Weights of a small GPT-style language model, trained from scratch on English Wikipedia.
Architecture: LayerNorm before each block, learned positions, tied embeddings.
Training: a variant of Muon for these matrices, 475M tokens, 7255 steps.
Each number is 500 + 50 x the weight over the matrix's rms, rounded and kept within 0 to 999. Layers, rows and columns count from 0. Numbers have three digits each.

# layer 17 attention key, 256x224, rms 0.101, rows 114-255, columns 112-167
474461467479517541469580522466567528496477544558412521533486435415473529448523566477485470470510553506521460493538453537509430513594539468538468477458478467537590496448
591451470506513515499448504585458572590490489522406551458534557493483527490477478464521566551505497546553453536572525441511534469444493496503517613527576502599516513544
524522500504499370457577473564526531495543509457519516558482541410463487502479495506377491583513484499529553480545462465549512553527442458530494488482554480487450490411
498512462466455452491510475513491478466479436508517472486451454479506471514514538513612472461569530542598480518538512533510486555405446500521470526519554503524476522438
457528475392568543574412466441537520555538523477554493622499446492532503492502387444447490530505408490488608519584454515484447500557520473469549446442485553495547451491
545528476607542445475447538435497563482444510500571396578467490465378476561518443513558491527583561482479480517424511522525560466426556446549462505441452533451474558480
446537507557631544512404446455448533510498490473503565477443481540463552495482461546492458459507454420471545550547524495475581548438490520528513508552512440489437510508
516483421480522560493461509542505453448488484593439543535514513526518499432593451502529454602442501478504562594397482493526523450481459528426505513546455493514389431526
498520463467428529595457481478496497395574563421565519567520570565390504593504555447455522458444433464506601540430483450503478540478567540514538424559518529512402466451
509480420430554493527406529463465467541521550554437542448478469506587484623471467491421507558428476545507509565451506531541549489567485513478484479519520492511472491463
548588484517590528529468511504523509447516565487493441561486531396528499548467536481479515526432509481474514469606534456532503584464560491515507489507552541489528490459
527497463465470531499482485476499482506474524504401492539416520526505621396568547575488432490491479445522485445474533512442499423425507541448508428553491531494463527445
473501531524616467574495517488411516482494490433474491545443521580398443510565451528624481484505428446579580514472478497495446511540568554538475539509545497469417508508
438544459514495531533461546498519501512492461555473544517453517497562477589539524524481468475593492490594468510480521545475397575504466503467432509479487529487540599515
548596476472474473432513488449552467466528514606521531489414551388483400496507509532511456584582445573421551573452495403425404540552550488493492408460652548538542471548
561557437496467415517548502425476545583515459467496493472618606559405471518602496542444464526597478520552501537557478455510437469496543486496543479468615361502516453645
465520575459462494539562527541560483431620565537432496438526450436534462495494600494442604556506513485419517508524370411501527486469567519648567424399461507569511579507
446545420517481481542540559437586459471454517474469478442426471518566538449415488454508493603492424467541388511492506531468537440497519433505510560549519548503479541454
449466557535523544424544502463492460573486493516527519460515396542508473509397535557499507536445592514490543480477504573501565532442451548496460525379445538508480472530
529550493440511499536526545445472531521528536504477566606558609489515435543584485514473570465494546433549516526476512474496548591543532511438584592396420464475423511541
481501516531474581590567506458427519522418591440464509476447544534488563401556408451510465492512490500485526496415538420463530517468482488440538603477436531443480487519
414437481416570499418523552560470484535420533567500465521517520493444418505517434458491491464515463488442499507544505480492553467582457427498484484492564560540510474465
510482498479485550534559573480503521493425621641472494465534503462489489436448518437586514509399533513476541421520493373542627531574480486500519538515493475508552463468
528425485441390503586466531476474518515495521510567471425488513577506548495466650592462535480444527472445526520515489383518548439536502528528478531494515461425500484500
587533571443500518453454414538491465559610512445511483477461489502512513582531521501508539430475517425548440622511473452397462511485437408532496419468557552486483539500
576502507515476507522513490430494571540500521490492523453522499507461411485524481543458380399520459537456537446635467504516445484494481533397471532498495628592422605552
480453499545488460573516536525434478487460517420448458534451583518581420403435506493461415464528497457554535525515520442452448570425426507504459552569580489506488522540
503561541509447442487566487418540494443563512476522434496500505517460524575517481346441431417528543558507477547490546387467511424575459490559509418501519453512588501413
442472380517472460411520507480493530442559404445463519463558491448468497408536459596605512561473445615455450496521569560556457469533606450555581481423474571547525464465
516450459552547520473543512478595500554518553525539500460469453410470461540570427459476444484498509599444539498440440503431498521529521492453577485452566603511616547517
521529429553549516476515478437582516532502476521545496527542446564497483528490529484501528483427419623373475560469451575447474465412457463532513451592493533516548392426
494475582498500564443475538439514507599405493547521394503570549464482465546460521460509459469591535551576512488566430458584487495496604508417504574521518498435459528450
560607501552491489508398488575428594593483480425372576463433512465445546439506554503504416418583501589580512461481589449568508450515587507520528506549575486555397487560
451569569530455539519516490515554506589434568468554493519557446422549524473491478459568498419433437496523558589520493552433554447343538501437486533542486554524475418517
501515448563500525486553469490428431538421532529489515513522512600509508461506566430469548426535490533570463445535536364570513598491455518499543484495402442574524462514
476481498508521486396468587459490559552554557540515492596476483398459468425533566451514515467448552627600476482502515499460491491502482541536549539568491489454504483480
531454485469526553426522488545502574465501602544541515496480437467531441492479455486437542543568588457539465452507492529527451519520454451543413511480499471552481477463
511436478537587364433465506441412425598551475490518554449414490455464571498614533516476510503526480497416450538455583522578422628480473612538545481530463601544462456528
526512585548526521511515532511492399495489537543520469478527483448432520524505517598635440502478520505543437496387507508534483509592513561528517552503440539482489528541
621530472541458495469484520481538494448500476496470479458492515470567502580438427536547553581443497512413503561626395512445541476542507413412463582471493489482498465490
429443513576409471518431518510493551482465586470448402515513525519522470438442420531565452489451499558497474546474548598574491478527555431485459574507470562516520433399
428448460487538454534458451497533484534469532468477506502557559435475478422537504631533555500456430530474483515504485515484535498478438548549495509560576525480554476600
468537462516486545461445430503587489543451396584485483503608519466510385475496423439524535539455540486473471463517551518496541514465513478469546566482506519486476547455
487547494519464445535477518516504498594613523548556551522528515459541536462393481511497491466502547449443458387522491536455509486479573440492520554457485498527410535515
466524533583512558654499511517512539526483597517578441455670566534472467488467558403410484463573498566411423532471479469428509484432560611435451539453460405509477521559
489485514526478473523551493536487450485488455414474405539489517520431470534528494560598519475516505491488408435563491400549489442550609550667534481508411538508513499451
431453437478497506523545526434485476463503533540474473501426532509491486430477486518498471517490423560491397465628565536490460511511554444524446428463494412547502513453
482460559417494449451572481485448509402516510566637515473516512464544411418520461452474557519460447464595544471434457501568502531487541481499384489461482527542503518501
466469577459491477563619446580484450522479394572536484446556506554545581587484426600561409537377516524451471486490413438579430445521531485469390499556479359462515449439
514471527530496533585539442461493482529511495511536473538558512491455465533425460590546502507483490507471443460467440454537436460497489528579475427458483441458558436400
461505532457546516482575449429548502499547471482497552472482549534561489498463466507489520511431512449525426553523541472507419532521537527473554424512508445479400500389
499566473565423474477600469450513444476547456446479611503564509499542458518498495528575494591509538473442568418449505490480468498457451533493544550397500557443485503501
565501469516460577583497446498500462564435437573432589494529475449473560491389452406559471453472510567534422468482459450524533473469526484478597433512581475407499561562
560525465524603474530512570497484508522391562576456452510603504462514394418433517448478468567484633604473502499514450422513413504472594582507539526432390502504491573477
524436527527542536457500463500469467479439551584473466633368461487480438474381531499543544428445475489489561514474519583489453478552548488510448444506541396478508570486
486474499496438508499522577504402467518461511489477529473476505543488603491477405489482492484486496478425495527493522471496524522538451511518517494467459526470527420565
532490536488485559530506465512585540558496490628475475520533449475510474493576540413467563437438528566559410610482523463420492490407574466517524431485542463458460505544
589426402582516411508611477554526515516516490516508532553501445494417467459540504511483571418561373449467513444526519507510559460468518570535435515464417530477504512496
421558506484527454433443423492539469611560547545521526455505523411459423459565513477517544566569475558508553432513419550539552601479539577446451478534454454493609461501
612593606442478549468536424534514485423526543585557533449526473560553485537545474443504540441513549521667524501462566467469409511429535459491514416493569429419501492467
445535443497524471396503499528499507512437598499436431360486558527500502548570434434461461503436584578509464554567561499502560535531521480563566559492452539504516517463
483448520462571451574492481536432482445539489501528445459530527555529506559475521575447425529476446554450557548444468538468493457506442392577513511431440429503551448441
481504397504549475490554461484496507493557443435471536518571460439543480475510558525522553541568542484549435512500453556463512456447476404461603466434432474464555507504
461608422546519473492447466540514537468506486572430514490489462507522524449401448542464534484488535570426445405543539590449569524351503403533523523535558498442505488472
581419421488484498506599538557505527412465456543570592379555446519521446496488423481523426479451491493534505507450440533461460504485477516446435542409452491513451505472
547528481491464570541474530406513515458540443472405523509483478542448549511538455520461502510487494528495535493508547559549523546528484448462489536386569525517525486424
523493490529565435444443508542508432565477433499470576512552435418540519436511488399566485561408435489620554541419515536533495496527502520423566547517550505461551571419
516554442502486432576544475484500569522508495529445442556514509508556433512526470513469525516473534501394470471503586596510488503512488427491485472537497573493446340386
559453567546458416585489431509518466476501371427457495397567527524459450595475435587541527513512503448447563518551505486536511428501497443442588453545594505446500520432
519538402492526442572444501519570320546536574613513480406428578415494483499440551501461550508558535596511509460523566504454524457523566477468417472471421525497530522389
511520483547501527518434513489513496416476446522535550535457507547511481480407532541464523481505527377554450574537584506513489575477473502418479493512519492490471449517
465452523510542515453411539569558568532463561583420514402538546466408552450540537525451446430574610522521435467465382460489491393452539486475489401460495492550489525463
455513487553433519459596466582495601543424546437507384413588488508517491476483520555523499570538542499531499484563498496405575492446468464421526588563526509393493524478
447528534497491441430534544471589481518513546467480475585496416517462567476471504461510428435445476556587520573541521458455401512510611532478473436563506504459486474475
481494449522523520558478441469524398510536471494496482525574448502603464528487472472526504559489479524338528529508502459513538543570480562461466484566460564489564493491
484449458501445479295514411553507514563464506453539512496430553464377504458466469450567521460396481547461501506445520527563432524478493493535508459516553426524601525391
481614457546404570537504473545537426590566540505499411501502527507535440503522509501595506536447457551471425501596538478529519592518481509474477402558579417494433511528
525479466561501498491455387527448488491459452505488612526443498474527503423603544550477465475516504437436583443509501495503437528526391505508534434498526497452464479540
489501497454488543471524443513510520510485458465509545493358476540506518549413523601526538475546461570472537509468434530560443498600522544533528551484508383511406582513
444458488508552561521487428528475437522663471501463495523528517566499504535507472489537533468523492500500517558513485543529507423448535534482578511445481536533544536514
549534503522504467535612566502490527588517558600486468456492467572509514422477537398466459488521446505537497445430483419414448542495483467541496526527502559587512417587
518474512533587545475477416504550564475463532524519508544527479578501491534468433417513474505516469427466416440505493506495534519401486447504485518499596415474508440599
439469426542612493540520429528553500468535475474537457528384486582506483437563413360581460472427580476518474558508605457434559498506426520378454542462576487524526448517
521470527420559517569512518467423552410558513513584553492440434497528531513595549460613505350452520500462519538507428557453502491554554604496544526502477580485479436538
525527450524491547516509515399458429432468610478651478480401540527529531499448529503510606575539447452489473537586576387480522469382479422518561539470537497460527449543
474451468508564497433491633476466601471465553453492499511508548497535497507594474461594502423472418417465464524501568460538528398534502538559517470477612535471468505469
514486487580406547507485524444509465506519470485463525523484435486570518486486498555543529542546496527563544522542600525489395467510474473503460500430432590467539542476
484497504525499514485486543499524549429469617488566588425458533542502616520609485603469512454488514462524481474479469537494475523558501569483471466499481535460495461552
461500451500434469504510542525566458517518525498501504541447444473487448591519461481494490513538537533581487443423523573560455482502529469427437519541500521521593438512
492521553483567476539458499414482490534499515500522477468610443487474525549542576464425473485493523478526563391473505564533476529438585536471502498452514603483458503543
512494494578439494515605461560465495588538539515562518515502557513572528509582519505485501448517491463603540561466496549520515519558501508529470470469486566605480459516
532475557465554524513547519452526518507490468518549492484512525546477509532520441455494590555524446653365559501527569522459393518440555481537492519430594451546541530488
449469530533478518425540571508522441463485496434463524478606472530507541455494449592560521507461457494524466540517533485451571447561589537456519553514457488444529514500
498474482478429514447569555420515417451464499429588392470452574461420516446454473427539489498426532499469560596530531483510390504487496476463531481515551430536658587536
446425456391587489517534453473471442543451463512496520596516498561497448566516480533519516425558450477589552477537481507466523547419470493560527480475451474433511507417
498507489533517473547543440452547512451452526512408466527540494547532451407558497516508437412558468543487490524498507459575595492479579538544448518528440496572422415611
548555499442469508499504497482514481482469546503561585467493561581452446419488489529590438505538435555460454376504504445426463510498487585518473564499546505559519417524
421500519444429516421521541472522610514480474553424432425477533476540520456505467502602528562519627520416475553600510632485456511480500538574529463533568447487558595434
598439644437460549565447493509482529462467476578576512525510549438463485470452466512388538473561515528471489480469469389496441537497545458539414490506429516513544486548
434450498482508564516511490545536400579471491517448521443396468528495531552533524522487483559452510460469505436585564487518443469504525452516468499439451508531490366508
477451542536530337513435433578468420581493555496489509542552453459495565530549505467452453477488509503494432402570471589537506458464520482549475465524506484468573522468
443483472552544527559540498553544479484541397548399559449461520578562511405561453496503446507482452568528506529436430513534482538577444416486529437457427428488438524555
480569526368592399474506579640537413508607527402507468448493565490531471432498496424479485537558532530445427495614618476430517518472524495508541493424409464469399462478
539511532541470459478507531496419449539535571479551429550561509462518533633424502474472459491422514497486460483491508512598405444509616530515455466465505541550429496423
507491498451430554504538462508530557546546524468512452586527408504416370427515476471499488435527531541498543484469419515537432540569505488556535578520396559592339481495
512525425382513529452460588541552602490424533484524496487624507554478506512504493496595423524428555497492532503439539476386484507509491441568513421437523563451439565527
547495496477540515459494533500490458410582534595469488507539440512472529547405465447569606512554493509457500551426559478423494479485496432497495578523557507553437474545
598542511601530490521518506445491527446493662502500551458456399483534500433351551577519521539607461533596561530414555426470500451478450586459465518499533507498513504581
521506481510539490539508529534531501547458386574444483483444513519635491443519550519423509592496534444584426446471493523499488518555475557497517561448523437479545518543
539538509461441502502555567443516498495461529484537470529522567579430522548560540555440486512541547391534485469535318543514574509468513538438432516460496527532448536499
436508432541566455489506472554529521450474490565451473577507575449456473482483482612456491461463548593475588608508488436485495523587458534605552553484493448545451502492
544496479556517561593480602562501593505411515472427487518594478585489483429528575464491461504494552538556452470444465528550484582500392483510467471479439490522626510525
492565500547560578476504472546481458627517565505494592507428513557500556452503539523521416420487501485438513442606428428516555488615493423586483476539505564409497514512
433509474529399469581531503607440445563534568465501568532505383555590513473453536452384508474479545501502506563581588465529572458565471573439489406492488478491472497539
473477504471548523507608458574483476485436530565369402559418397509567565493536526500476430439590572432526533530479447471517508603513617521580476494418480527508441403508
479494530374505558450464508507519509585587617539528469519518646504451460630502506442478397453497456592453488453544492466442573458475577509460528487559466496521556502592
494615510443593488442502435448509468465464420519509565448487543490580506496522603548435496430416613539546550562478426497444417473566410535449512520564423550370470528456
433419491492505495440548527421483496456435493560450508483596483453494540486565416533473528499506492504466493517509496496524573549554470544564439441463474528557463586516
567563492513549590487465510541568504469422608464530536518488519436633414438529555510567630579569597552457488491508493471485476456501503545527470547513475430552483491645
487528501532408504498536507422465507584500523543539485522429562523490509417518453549521511576449533537437547487456490446573510460495625487408587522548509510484548432543
566488611520467533456424464507535466512465519442486542444648469491532566487433530464455487576507443515538387481556480487587479477518412517417498465539556496508538510496
477564506505379431538515480523538402486450474473490452509512431496569534507485497536530528537458552463437497571508560515490423502495561412531527498423516537574509465540
503433519502509497508482483561461586518528486453426474464568515499459613511463518480553483505339392503509491482523439492546549452495500504551418557525453466505523514417
500478585491428545500481563459436470508466454513446482488548520472453420506512499464447499530559539406549482543512463448511579517446547515484473529548382486505511517384
417493528438496455564482503561581509468504438529533556549469385537497432470441544535427545528576521568474497517502488446489453532548464519555535500550386514460485531502
509536521405474530482602486485558438533447558496491497428524503480403567565508423486554471511482530498487462486510473530418508485554454447585615556526453512513435475484
453545585472546571462481419480541598503543498477534511508547498571387495511444531491478469413475514505495496515473521554496449531476399533591466434547499511499653545638
608557556443599584465397448538422486542454450513501481494429538454522520479494510456467495580545568521493475495497492498557485524536461490594535481489528524480426551542
510430533508509512508657541498578419506547488518410522408398489530562510490523538451487443530481431446512449488515388465495546476534532454504475558446426504458500496470
446520543465461476529505542535548434450536473585540497503478438405549475456561531563517558527430455522493462530531477457468492473574460563448567453460433577458475456510
564531417516467462479492472473563597452454453506533392529451516534507492486450497495440544433529505552550559510538469518569505555543423492558492502500508471512458517498
525458482524509448490514507571437466541489513483548529528538564463517466542653480474501433476547488377550560546523534493598522438525545610577556476502422511515477502596
504495487486553488502422454514431584538519475510493460593582520535424553454469476465490518503458547480416502429405500511518428513457466461486488449439594466518561460529
478525476508527459615432489428523448486471551501597552477520511597534508471490536473500468478518405528601459429396471595454532506530535415570530586543585512500487534481
572506424520444493550519544460490590486533593504473319501502485523593549423543553513462459477469534462547502444433438460540489455597474449398512427500453518432470410578
542453499452492479524565420521432455487485475547495474455488522465529497528491513475476512445432536483461528521489456485521608468517484464492447521627510478551483543539
460506451480546521520566530506542478589487548567547528553526429483460500536460467536494518554542430545563493545559540385587420480495415508491499570512425461501462515486
382535429527518452469569502512618499505493482508510588436517486441512475510603385537560446555580471471538494485550504528499559555471532445462514488534531518577533488450
558542535459573519536527402495439468530530577620422509493486443449509454524464545518477446497525561465493395601444463524545570559477461460510552538505496479525525465510
471469528482550543478485509465494548461524444478570509552548513465498500491533547529481502540381500425513469611477418393587502438476470547527563479422522498490478511470
516485483481582504575488553537521533464591457488583493465481506621617412442539523440478479508514533428460479451449405475604493517495527421515597564485457489506528390553
545467509526518523531426457504527508464510575485379462462499431487551571507383602526492513579437496537438483456480547474476476394452486472453426527499535549407490561523